Each number is 128 + 32 x the weight over its row's rms, rounded and kept within 0 to 255. Layers, rows and columns count from 0. Numbers have three digits each. The size before them is the row's rms in percent of the matrix's.

# down: layer 9 MLP down (transposed), 640x160, rms 0.0623, rows 517-639, columns 96-127
# up: layer 9 MLP up, 640x160, rms 0.0622, rows 518-639, columns 96-127
down517 097:130172101168147173071143111120148084152170079120111124111146148092171133139160073125158186116170
up518 102:152123133146081098163192085102092164171113105103107141156062146093124132135121158098170072097123
down518 102:141118111160142163119102148133136030131102090169093134120106121146127116128115063161171148169132
up519 099:133152105149171119174116136111162151088119123178115072129127105134141089126108134165122034153100
down519 100:124112165086152164139112154161127105129147082103118169096151099143127069148103099175113135115109
up520 096:141142100105145137156097081102101121147129078145151096135085089109193157106148147154161075094184
down520 094:174097171136089137125152160104099173128113077118131115115130146142176187189131101092110140091120
up521 104:078164104175109111101096144146171105099124116143057068098121152117099137138129131088149078168140
down521 097:158104177101114150099125182144138159068118157166117090130087165120076172100105132118142123103123
up522 097:157122115118131120132093144163154113088112109159164107104190131070155155112146127139138093098191
down522 094:072134121173123141136165136102159166134093124126096150136124125103083106129120128122124113136100
up523 087:170115111187139207149121120148078083113167146133131138096145112108106143137095141107141105130107
down523 090:100113101107134102110143142176119157108098111124112144043113038172108137162205136067146122109104
up524 093:126078153142140183108090079055111083105170092120144146137087110174091100120052142152103131117117
down524 095:145141081097113156100126072164091215164162100151108144127057097133133121075179078142104124176138
up525 095:128126141102130107138158127111109067161098177183178122105102173046153191147126171127076075154109
down525 088:130147209097158091147126129132091132092154120135111133113126048095141140161114132110106073226098
up526 100:129120109147113109083151147181159188139135180133072160134118161117119105137166082117124153090117
down526 110:160051092123130095092138186110128145073148192146109113125069124105089143190120091148127152133139
up527 088:161106108135137094160075095125119188106165126116170155167082162060070058141108061208165092116177
down527 089:127149086121130078056167043129142099105131143104158186181133080148116178084156109149141130130076
up528 104:119137088172153137097119110104161057052130142081181108113112185163087137150134115157094122138143
down528 100:117098136136137148152127154108142080134121191133157175126125108088128151095071124117184149151087
up529 095:148126174117170164178137125130126108131124106084150074141129113059158132170163109146093133127131
down529 091:160117121071151166144135145140165142100135145063130115153091145146112098185152110114108167099156
up530 117:136116170154150093109127167089065168085100149144116154140078140165135153073137099186138102129062
down530 116:134179156142121077145132086188146113115120098116122134164154164149160113181147106123116085154159
up531 100:143162133143103140144154053106156131120172125175070140138128168112089105168089061110142131143124
down531 108:141177057105085124180132121163124072145113119118177106128118107133160168128061149255097135106128
up532 109:150129132130104152084173147090089103090118148122123194152161144162129107158105156189136174111156
down532 105:068183148139149114121139140170213146122115070107094084113123148126138146135189062153133128106082
up533 097:205096115137091173123139116108122102137092197142105093133143153110092097088089129156140117131116
down533 093:172170125167175105177111129116159200077204144169143175138102111148166127133178129189126054123134
up534 104:145139150106196102147127120103111103092115114100081140132100194077166099178167096164166108102074
down534 102:094102159119109069076115120206180094176145088159129129144145118144150124065089119116126099237116
up535 102:120136106062130118112160122077118094175116105104175103130124171111132137179125132146189099099208
down535 112:108128141174095142132121093141136135088129208166053158099158128146195073139131153127143088058122
up536 095:099103174154173122121135203140124180169147113088145109183135176078120102181125120137127093151137
down536 090:128149114107143108144112121115113163148119120145108143108143087143070128127155114210154196152131
up537 099:056139101102141139156101178123090160111159125125149153159135070112076156169138111134137103193114
down537 103:101059085097128070137084121120167127137203082191117114138132182141094136090118123087145119130147
up538 095:134177128149131137107084172151123160107123135163102129137141116168156114122127099123089094143137
down538 107:149134205111163160109126117109146127106112156104142143107133117151136154150126188148131166129136
up539 101:143134113107119079131147092130112120139164090125137152135161144068090114102138229165136161175093
down539 105:115153088093152163116162147151087128092101155143161159182140114155145150150125113147113219100150
up540 090:130099136150106172105137086102094120088105141101062058112182096097159101088089113088152144135124
down540 088:132093089156099161123133122105109085212115092129178175136116130130107092095156142097146110144111
up541 099:127157140132114097118182145175092162192097125155107105133107173130156098117103167107104083163099
down541 102:156183128151143149112141147075118104137099159125146134136139129099121124089127134150175146039136
up542 107:130127148156092137115115125140094116135083122073165173127171147121093139189169182106082122147102
down542 109:182153087110091147116131126172149200169148062119097146189155073171121090117153110142125156090114
up543 102:198118087066148078156127206121200076111088172138167095082158120130158127109107123151117129202173
down543 092:153193134168132111137151129098116157114081115070103155149070121156105091110090141160123121146121
up544 110:160160122120098051168219140158149112151048073157134132134100119137112109078150111162123136174138
down544 107:173130151138134136169108163110171094124105158114034142053108085114110106132135166115098151118129
up545 088:129123166097169198116115134050177100090147159092128159145176132085128152092112110109117188163124
down545 093:146140186111143109109187104150111171184108116096154078117170113131132131139139098172138125159162
up546 100:125159196136157118170105124103104114138135135130088162177145123185127103124116144155176060122173
down546 105:096093123138146118114157090143205139116169063138196123128170118048197128142150140125130080158125
up547 109:103148141151122190184180144146088125153177114112114134108097168143127164094165145131132154138088
down547 109:114157176179135125143141201127139126168159100116146169105108121156068126113032109039110129108119
up548 113:106134086146146164170127184115101138141112188091076130147157177161112119138073094105158137136139
down548 118:132151191150148160199136150113085136081162119122137106125078167135147076117170178118161160145112
up549 102:147194172132151102086144112128175129147142151066142115158110174123113164129166200155172126130125
down549 104:118194115151088073131111123071118136188166083122067119130112115086126101049180117133120147063096
up550 093:089060160088147144075132112135089054186110133077151103096101093134129159084089133085138084130114
down550 092:162198191165123143098095114131190152124164065187094092161169165044114109161113080153129090138155
up551 101:126110115157114159144150147129075135123183129131106058132144128120105168093174124128164153075108
down551 097:159199145144126178139112125172161113097133095160124178119103110126145076158165175141125100159158
up552 102:094125114084104157107112078163146169062102148158131099196085068104064163163185086149132159137150
down552 095:129106124127150164153111141112153188099108175151141123093127165161142108103098187069146105134184
up553 091:094115108080112172092119141105105172094100135149127145115068102151083092143176094068096186137096
down553 103:125160183164184140101111146170123078147152066109121124118160084126126068106124111204117102152129
up554 100:116146109075120145169120157097085118078101179106142151164116154134052134135160157149086180140128
down554 111:125158172148107149134085095091127115143140139165108134147074138192141148154077142136124145124158
up555 107:132124101108172175112151139101071174118083130091124110083115154146091136143148170146083064130063
down555 110:090106149069139144122092185139101112080128104090110138108140142102149177129184142100100161146108
up556 100:122127077156172068102100123151129089103175097149130094145098132121138157149099176150063127097101
down556 099:134115178070100073151156153108066120113127105128138103081112149113131153150080134139105126114141
up557 106:090155131128156134158131130165158102154124100143146077115148120126147122130138183177166107158127
down557 109:122100099074138137082128125149147121063097080155136122120123069147147156171164152108097161118161
up558 102:065065077184095162127160137084099073102103230048128109121182131172138112128126116085204101143105
down558 101:138113097068094156067094167193137149123081143163094102083101101151146085114103152076094098090135
up559 095:075139148205192150078145095128125135133134066218146188111194147155104127102223126162136092121179
down559 094:180093063070115148151139082167159128129113143150178142096115114163040119197130076116120106122192
up560 108:132190127083110112147102132031142145175085170126180094136109074156130113141148137135111144149115
down560 107:116124178148130158157118103174149156072170096137157146111098105124118105180073172152159096155165
up561 098:097142114130065128086120112108145118085170111151139132200144133101080132164132108136070111177131
down561 099:122088129109145193123155195124097139178143168147126109082121180162126139131176150168043118118128
up562 101:160137067131099078069071141153109188125156091074103094102175097112092135155115147133160130169119
down562 100:199159133129160141129106123152073106111073101130166065128134136129129121152145131135144130144157
up563 106:114158135095157078103135141143100126091140147150078089126133090178091122133143157191100122165128
down563 104:113193113173128123159141104088148063118084126111197127061163130136153111161134136145092159102075
up564 093:140133118139148102146088197126139160100095140112062102121073148143092101032051091173103053124087
down564 101:152164146147104077135179164116163141109080147062091100081097132173126157127075088123104090110141
up565 109:086177136152192122085133138124090165085132086136188158070156169169118119106137153128107165137139
down565 102:158089103079140137110158162177159108172196140149197124158169112140140077166135101092110132119141
up566 088:180146236094080145113158108139093168140079204200163144163126136090110130091095161156119106108103
down566 088:104158136144188179120112123101113150139153110178077149159170090126117087081121117144132149137155
up567 104:042178057095135129165190099100106131144216105088114120091134108100140070073185128119114122100087
down567 098:114143151116101138139093125142113107083083143167178129157135076128184144171070106094118135157177
up568 103:151153170145096153109132151101127181097152210120171118119069106154114142142084137097136152182111
down568 099:088086126107136147127119069178143100186138113105106173132118145146140100076115162131132109151139
up569 099:143136169125164134136184083090166147138089117074219113207117164101120126093139133130106110083153
down569 102:170149098145127109113107082117130123143144047152069142128156093106167086152105112153156153162117
up570 103:059099141151169090120195132088130086113125100123141127154177103113115146119070040104134155145149
down570 101:118123164102156114127114133145154131120118144101147094135097152135110125140095148126102203108160
up571 100:167112137129103100095117068104137118113068126080114121150184144137159150081070070147145193148066
down571 108:125126160129184105096121088181130090131132122125105124130117172088130079116180104113126156138190
up572 088:130071142095100163156145103159102164154111143098112101124114128140108161160115177137122123159176
down572 087:113119092155122122040080113127114123093137098148110206071147093075072160176113090137113131113122
up573 093:101157127173127108121066136151129117107130111093135091100128174102157090140160120106161114104141
down573 092:135105109141119143145157148101154146123066145136135163154107045157126132168102133098122168120139
up574 093:098105174187171164131157068126126095131127149117124160105114155179066101124136096160074210175109
down574 091:123188087153165180130116088183166118123145100168105155144233112155107165112114103173189070091125
up575 096:092142145076151125120143186096094154136056120071151108114171152148138130098038077111095109148161
down575 092:101096120187119138208126166059187127155222156156094158133079103094115095087160107177108141088095
up576 102:089059174149135179131091106114102117133073145195075161174131115135092090158196140182141134087125
down576 096:145143119095121137182117188152131118141169172087167139090084157087119105092195147072113121117134
up577 103:126173106125122070076149100108144102108093161084120088160131083101085078130152163090104120168191
down577 102:100113180184128125166107163143170089124076144136100077055119108140139100137129121143139111194111
up578 099:119122115160103196090153156118081102106133168114118119126093122102078093111083151064124115120198
down578 094:084111090093098142172111134137106126144096130149157118133128177143102121122124166157092128157089
up579 108:053154113127146166087137125129109192077168123117178111191059086120124112152099056144124128175180
down579 106:098151078104095157109152095058144132170107152160088125080110134088132101100114079115178196112150
up580 089:095110097209141046110093104138172119130176121132180165136161120092107082147113085138074111158136
down580 094:132120140186131019136148088151162095178114148141115089115114108147107165174096080088091133106149
up581 108:167127162155116187128117145119190071123179146109190107110108125074126173133126088093105157131089
down581 103:134063108103143131214100151138102146116161119164082156126191167173097128115116112094095108122104
up582 109:034129109130104159114123158058094125090117170159149103161105104078144143152145128175142124162103
down582 108:128111147067123157190197098136073119091131107151176141085138169168112120059126112096174147127117
up583 099:080120078169097191107127107119089068076141147084148127120101115154115063136127126105164121099160
down583 095:082133183116140138103077109164172118149113054143115054187117080111143117149145135116125161152170
up584 096:113165114090118151121115112152148102147105105121122084125170099245175083122130137115108099179090
down584 098:092143114126114124119228114127130119097130115129089118061134129116087120127098126126139139123118
up585 100:137114112156195099138118121098112127086096080165041119145180114146075148094095121116186150206159
down585 092:133134222110122107146117112123141130135141096136160152187132138076114128161120113134118157103136
up586 092:108068104109155153166157074097127134092160110138146162147181082158138101134122122137184144136100
down586 091:160111067130135114171128133120132128133150148208174188120159172141131153171139164149107106097053
up587 102:088188085123131136083112116161118151092128158129141165145180071170163164081098149164102089102169
down587 099:111080148146103119101101148137094143098100150144139146086128107196123147113105151088121075100101
up588 100:140142048123115135108113189117160113167136180138112149171113119125165186192085086190158125138140
down588 104:152150149165093152138126174190137124113068103155141186095161159099123124121134122074122113186127
up589 101:160124089142161143156071082083105095098094168180122089108131169161143152156085161127143146116084
down589 100:169137097128158176142100143146130064205115103148179171056161212133128113128112128145103086122164
up590 096:139173157120094075147143156173163104049065083150143083177139144152090106109118163176117132185143
down590 098:116140171201162166163055172085111142106108172158118145132097216132154145170175099131117142130160
up591 105:115148103113116130081092117092126125182084146074155164169141129167119152164210101097153118146152
down591 103:089128127143100153158111161111136103142102172164081093150139112090122149104098075113115115110122
up592 099:082168153091186140125184135152109100137140137100136038148164195131174154178102123118153101123132
down592 093:150115166165072113105111125096101112118156149155160130128167096152110143095165123085150182109099
up593 102:161166055086097156135129144085126106118150172123177128155126114136169096144185106183095078138153
down593 095:178084091127159115190109151162130157123090076145138129127164123139182155079089125071153155126154
up594 101:179125110133191068156156069106168099150125181152108116121114109090138060138161182076120146122109
down594 094:095161126067111129157090099130184050147146163168100142123109099090154151119136166140212155118152
up595 092:114140076116204199098092051113100105153142105086135150121113186184156112131085140112117116088140
down595 102:133137127143163143120167077156119137119132095139159087085154086135104146119211151087102131153138
up596 114:157175163130109100159150166156102116136111160101119127171101104148114132152078129134103166138041
down596 105:117095157167126102095113115126164070098193120165141145112107110082166086111138129145138112124121
up597 105:057133157145127113106077165092157127119128109123088123072100152070124091133139088148120183078127
down597 110:119026159195175164115149089105104155135179165115144077088120133102065121148074112165094141061110
up598 105:134184091142164092168150158133152119108151169129123140097099141113157099167193148142063143154209
down598 111:116119131115155115133119083133117129162133124116131158079171130136120102135121102140154183136105
up599 107:106189113145144131134119194149137129107089106079117141186141105184131073150110113121111146114117
down599 101:129133145183083128172105133110167100099149134087119139102114103135161115115120168132116061155166
up600 098:133124185139102134107144122149126087092112165181092068182149130110103178154084155136170111112105
down600 098:139188139105134146171139114142108163128105125146170127119125183170087136090124074153065107180111
up601 107:140085145116190077133091116102141151162138145100160148046069121165083144044137162158132153136152
down601 111:146125122141077166161142114117098139053093090105101126090149077122102197102116110128085123137111
up602 099:134149125128147124124125105137150120098144092162174114117160146195145146123126178220030101153094
down602 100:129157137132076193156129076139164120162095139167144130099146155066138129101123119119147163157134
up603 096:131168131140135127166098116154099150175115133140173142129094114142135163135122113133193124144116
down603 096:079090129129117143175155087138084134037172089133095121142181113121175141191127118123155125083055
up604 096:177102119131171142154143099202168118155146162194111136116131094130075144159128154108192043165111
down604 102:157171166119175090125107100123144103107065114092139072100138142122149132099173163165134125162169
up605 101:175149161127137122074158160171123111125097179101129168133167107132129134076095137130124087128064
down605 090:096141141109121169195108121105177099075086094181127106153110100136150099177140152232105186068205
up606 096:065143066151142159075131177127084162156104139104126140128110095128057183160134144144104136115067
down606 101:129116122085132103115142159082107112099146145130096096144074085135164116152175148144040128089158
up607 095:114103164135157070170099103121165099151085189099070077103096097118163141069100119188122176171069
down607 090:172126073165148150133156153143077145101122102080098085153189116145125133128061172145162153116125
up608 101:147135180126148124122166159141087171089081132042133088118077134126161130127149179145123134148200
down608 100:131157060144173146169122140176065080164099151157097110215131144116090117186142117163088105125094
up609 107:131164174151112099126113132127121154107090104114065164112118091168129176110145192084125114145131
down609 108:194126093102141192160130169134145117116119191138162172153110155138112110105112077157175152196116
up610 098:136061150120155140132107075133180125109137147134061199100080091171091132174153125134141164135144
down610 103:152123144112137120132110092100134168160065105150126171102139098130140154114151140099143194119136
up611 096:097153165127094124118163071104097209144104104142177162206108175160126101157126095099132071111094
down611 098:153093135168141134136154190077085157095160064165126119168119148155045092166106147153093135134089
up612 112:097157114135200111146116101119100143143091134099107118127167092165130128100095140149107097123144
down612 134:081094092150190124076094149155100111146089130109157097117145132152163151162130108113131185121113
up613 100:122075089113134114132120084129197145085129178127104142181174105207105104137091131084072153168120
down613 100:160099125148171137168082151161131139147132113150122133089148161088177168088099091085144116116175
up614 091:125139130155159119149116173130181150159133177151098146142137091150165044105085097135084073110124
down614 093:116188165091125134140158116097099135122114115093155123138121157041184102096134090146125135102167
up615 104:109164148123094104118083192141143096053129149137173210102107082195141185163119150098101063118164
down615 096:097129103147128105160145104076152059171134132141194131159145175103125098137130160140148132098188
up616 099:138084162115219124125116108136110125133074129141142089092147178188079116100118091217109094113142
down616 093:082187158127061146129184105137088140148165124173109132124110077124149089136097154085195180083170
up617 097:136167121131130030138133136159083123126150183106129059077128103145156159107172120163121145138125
down617 098:137231164137174150043143131099092128065105134126136094112136115098154146101116085191137147175162
up618 109:108169146157116085098173159127099170121124094145093148128141116120083113170128111117098130136127
down618 101:090045129165115128157032129095130094107111153106178121153169143089081145146121155115113143163124
up619 107:069169108129124094101128148102182090170122181154148196159090175136087090043087126146146145094136
down619 111:160093089116167092136143148135104084182103112080141173109107128146015089085105216201102118097114
up620 094:185139114093103125152089027098117111087097082116110089115181092127152152145167191174091192090101
down620 097:106163121118163136199091072129087075212121176105120127184182139154135075096097139112093152151108
up621 103:118128129132185139184150221079108103068092144171100083100105115158112158137080193119130146171096
down621 098:077113101086105064134114117118213155129091110102156165106155095164148134189091140143064092100113
up622 093:130127162147118093147176124190116122090077152124169106111060121102126058107157081135164144121119
down622 092:126133160124086168157112155147120163119132118162097090131137091112061149138117188076136121117147
up623 114:157106179159157111098171137133102076101089155126104183156087180153104074094153111127103147131021
down623 108:117154104140113126108139118156139142127079113067112112103106147098147193100106056115138169169168
up624 103:093113148110124111117121174147100075161088164101136116084118068089118130178113098164096109087188
down624 103:202080115133113069132157111102127105107154090116164107151165189140181169116135075117172100101140
up625 097:125139145103162197163148123133151080113124112145156080180210101154066163164157165079134152111162
down625 097:112130159082122084173128100148103087092134169137121148168127138116189145115134112134190099161097
up626 097:119142169199115090088146074126168062145149149161137134112144159158126106114110197160113128107107
down626 100:126145133100178104063144124206138113156123127161131086080124150148137111108172081135149135105123
up627 089:107112088153098143138148110114087151110128127105079149114130181105083161180106192107142134171179
down627 092:151100164073166115073117133155104156092134106154125136101058101124198137078139074151099131114139
up628 090:160168115152104170091148134109080091132122106112065130146097123082152155116124150077093099116091
down628 092:134084121064121050132169121158182173110095114128115144108151110091130092101150094164167216147093
up629 107:054112106156076183135131129096100122091131136073120091126152145067086136130075080136136133111159
down629 097:162134120155150091151118122125156112153107111167159101190160145167069092188135113143065101143100
up630 095:168159121054143121136173160179128194098127167145127170150155151076153147151100149104122145137111
down630 095:092088171125109143131074124177143193067152150124131153085114096149100154131126124105102140123117
up631 100:131152087156132146161162161088135122051176126152108156098085116095120162159117111137162131162130
down631 099:145120099156179100119108099135099166147136132160153156136092121157076086114210113047142133115131
up632 108:155168054185106147128162103104088095227191128065107107103083130137147126103128113078171129055110
down632 106:151110160119154041166173124080126145088041158177137119148152164156095091154078155173132110164175
up633 103:167162098130108154130131144110153117089146157082134141109140147139085056156127129166051168085142
down633 092:131140211217121115103180127154153034094137104148099141110143125084160178166139131137161090159138
up634 091:101164183158111059137132074119147059106115131114118088121136154058138130167135124151160125095137
down634 089:119143124165082181106080167102112178100130084113170111154098125229083156146135139136128189100168
up635 092:122096084090173094195133060114112187139097148208103099167138174172171208124157127174174089115086
down635 087:183103100129100171136080121188091116117172177105194148083157109178148061121151130157155149104092
up636 109:086109145164117065073156091147173076090113130132139085109180078144114125112104175148187129158143
down636 101:105160111170092149123133154207169144123193086183086152136149092153168049088130169115106131106101
up637 095:169148146165220131190131136114123143129114157183101070145093123103143150140147145165132174176099
down637 097:079103139067098176098111127132103124132139048102095120135151139160148119104086093129096095126174
up638 109:154146169110142110121089191133169150112169111161176100167077115142116106101083134177124181093104
down638 108:078136103164168129119084139085140129155098079160061123151136128116134188164181117089144155120107
up639 102:158179106126115117187158085102150133133104162133125112160124053105123166141112095154116153150088
down639 113:165080124092155146143151166146112197137133142117164136113117153119086139204145104122160083107147